From a checkpoint of a small transformer trained on Wikipedia.
Size: 14 layers, 4 heads of 32, MLP 448 tanh GELU, vocabulary 8192, 3.63M parameters.
Architecture: LayerNorm before each block, learned positions, biases, tied embeddings.
Training: a variant of SOAP for these matrices, 4555 steps.
Each number is 200 + 20 x the weight over its row's rms, rounded and kept within 0 to 999. Layers, rows and columns count from 0. The size before them is the row's rms in percent of the matrix's.

# layer 6 attention value, 128x128, rms 0.163, rows 110-120, columns 0-127
099,214,186,222,203,185,210,187,209,220,248,177,170,201,182,228,163,159,170,205,197,220,214,177,220,240,267,209,208,189,183,203,239,208,211,216,191,209,198,187,205,220,188,205,182,182,194,181,205,221,182,207,212,213,193,198,227,200,218,187,185,209,173,217,169,176,205,200,185,209,208,226,217,173,173,210,189,191,206,248,183,201,169,231,245,214,224,195,221,204,211,185,207,195,230,194,188,238,233,179,178,183,187,193,181,193,186,181,208,182,210,210,175,194,232,204,179,217,200,194,193,231,193,208,194,212,192,217,170
109,162,222,202,204,236,187,198,187,209,172,191,178,236,228,224,246,179,205,185,183,224,211,185,208,224,180,208,217,183,234,188,185,186,178,207,187,198,158,205,210,208,176,202,209,185,231,244,163,205,204,191,181,226,213,191,171,198,152,204,195,223,218,207,217,202,203,172,216,171,200,197,211,204,194,214,230,214,213,203,189,181,178,184,203,222,220,180,217,184,173,199,181,215,199,215,219,187,155,228,181,208,241,215,206,216,188,199,226,233,192,217,197,188,197,166,182,228,159,200,209,196,184,216,214,225,202,203,220
088,190,229,203,199,177,190,172,197,191,184,195,188,210,228,233,185,203,162,211,200,189,169,227,177,186,213,191,231,213,191,199,161,194,187,181,197,181,178,156,203,209,188,222,204,201,174,192,198,193,202,201,187,226,215,239,192,234,203,216,196,200,206,249,201,171,201,187,184,200,222,197,197,222,200,164,181,188,202,186,193,181,257,214,224,190,229,200,220,177,190,187,221,177,167,217,216,206,174,212,192,202,135,205,165,204,188,194,198,228,201,213,239,194,218,198,213,225,221,180,202,214,184,203,181,239,213,176,213
094,198,193,174,184,197,197,178,197,181,243,192,202,194,193,175,202,207,227,219,186,227,196,164,227,176,222,215,194,213,232,215,191,216,188,195,222,223,196,224,199,186,223,184,211,210,181,182,195,218,200,190,226,212,183,219,205,179,192,219,184,172,233,222,184,198,195,194,197,213,254,232,191,197,180,201,203,206,209,197,201,205,236,187,200,245,215,206,196,181,211,210,220,230,178,197,206,211,189,221,189,204,221,201,227,177,194,215,190,193,185,213,226,184,186,218,235,199,199,241,192,256,177,194,187,149,223,249,155
093,202,170,194,192,204,210,177,228,209,197,175,218,191,198,189,196,205,189,186,210,200,212,188,169,207,223,207,200,208,197,181,212,195,190,220,208,220,209,188,200,193,209,166,254,208,243,198,163,231,190,215,203,239,198,179,228,220,202,168,203,195,185,205,201,177,202,197,226,220,234,198,168,170,193,172,225,230,199,213,180,222,208,188,190,239,225,215,203,198,210,213,212,195,228,182,190,227,191,192,192,244,207,201,269,190,202,190,223,198,189,169,200,166,168,210,211,187,219,219,220,188,165,206,203,164,210,158,190
090,169,169,204,195,212,236,201,185,149,198,230,181,222,201,215,196,192,177,229,206,239,179,221,181,166,201,198,198,192,180,199,179,231,179,211,197,176,194,184,163,210,199,198,215,187,179,224,231,206,228,220,205,202,155,202,174,187,232,217,220,216,204,172,204,185,189,213,212,227,197,202,226,196,211,191,178,180,176,186,186,176,200,175,202,201,212,217,212,178,201,198,181,238,184,224,200,183,216,182,216,207,195,196,211,195,211,208,228,184,190,192,184,184,241,237,165,167,205,232,217,200,198,203,214,233,185,159,163
095,218,229,224,228,189,185,204,209,221,202,217,186,195,203,185,208,179,211,170,192,209,205,192,232,201,196,211,203,226,214,188,199,171,186,204,185,223,165,208,189,166,203,227,194,241,227,220,170,176,215,166,169,188,193,192,207,228,199,226,199,217,218,198,224,231,193,208,177,227,204,233,215,192,229,202,193,216,218,219,191,197,213,185,198,190,166,187,183,185,200,183,202,162,236,195,221,186,177,210,185,227,190,195,224,226,167,202,165,227,207,186,195,142,193,168,199,234,222,196,188,212,206,194,173,223,202,187,152
089,220,222,212,239,167,237,179,188,195,228,200,167,219,213,158,215,207,205,186,208,192,224,187,196,178,198,188,210,203,203,188,185,188,206,207,190,195,245,215,215,178,188,225,189,201,192,217,195,179,187,204,244,185,234,214,201,200,196,193,231,205,220,205,237,236,192,224,200,155,184,189,223,189,206,193,219,200,179,204,217,192,186,221,240,177,223,203,188,204,177,215,166,188,209,199,186,222,192,214,212,190,235,223,167,200,194,208,141,178,198,199,231,166,236,205,207,195,185,210,198,177,195,211,222,232,202,177,169
096,200,210,175,211,213,195,185,218,180,207,163,220,212,184,176,159,194,188,189,187,218,225,152,186,204,207,215,188,221,189,243,176,206,204,214,194,175,215,203,204,226,184,172,248,195,201,202,162,169,214,215,203,195,221,176,230,179,195,218,208,222,251,198,193,180,150,204,219,155,218,194,209,195,211,199,232,206,166,203,215,202,183,159,225,181,177,222,216,162,207,192,223,210,198,199,155,219,200,213,174,211,219,177,226,206,173,194,182,192,207,193,209,187,199,177,194,206,183,215,202,186,176,203,190,189,194,195,201
086,215,186,200,213,196,192,224,193,205,214,231,193,197,184,159,213,191,205,167,212,211,228,221,219,188,195,208,226,198,203,191,228,166,223,190,164,200,192,212,219,231,189,197,175,153,175,192,188,192,163,175,248,190,219,198,201,218,184,177,213,220,199,192,186,210,188,204,208,192,157,167,212,186,234,213,181,199,210,173,170,225,215,207,166,193,203,168,165,225,221,193,192,199,198,183,211,204,239,219,179,178,182,216,202,227,198,205,171,240,206,172,196,183,208,183,177,247,233,178,195,198,193,202,214,219,184,200,215
082,202,168,194,213,185,203,230,200,205,194,217,191,207,220,179,215,190,216,235,160,208,190,200,214,180,180,189,171,223,238,201,221,226,182,211,163,186,199,202,186,209,212,214,199,202,202,192,194,215,189,168,189,179,177,194,184,210,194,208,184,209,195,207,206,231,188,164,193,236,182,216,208,177,208,181,224,183,178,161,198,206,193,172,220,142,153,151,159,223,182,198,199,213,203,208,198,219,188,223,185,212,212,200,215,167,164,195,184,197,192,221,210,213,226,201,222,229,198,179,163,201,236,240,201,209,183,193,196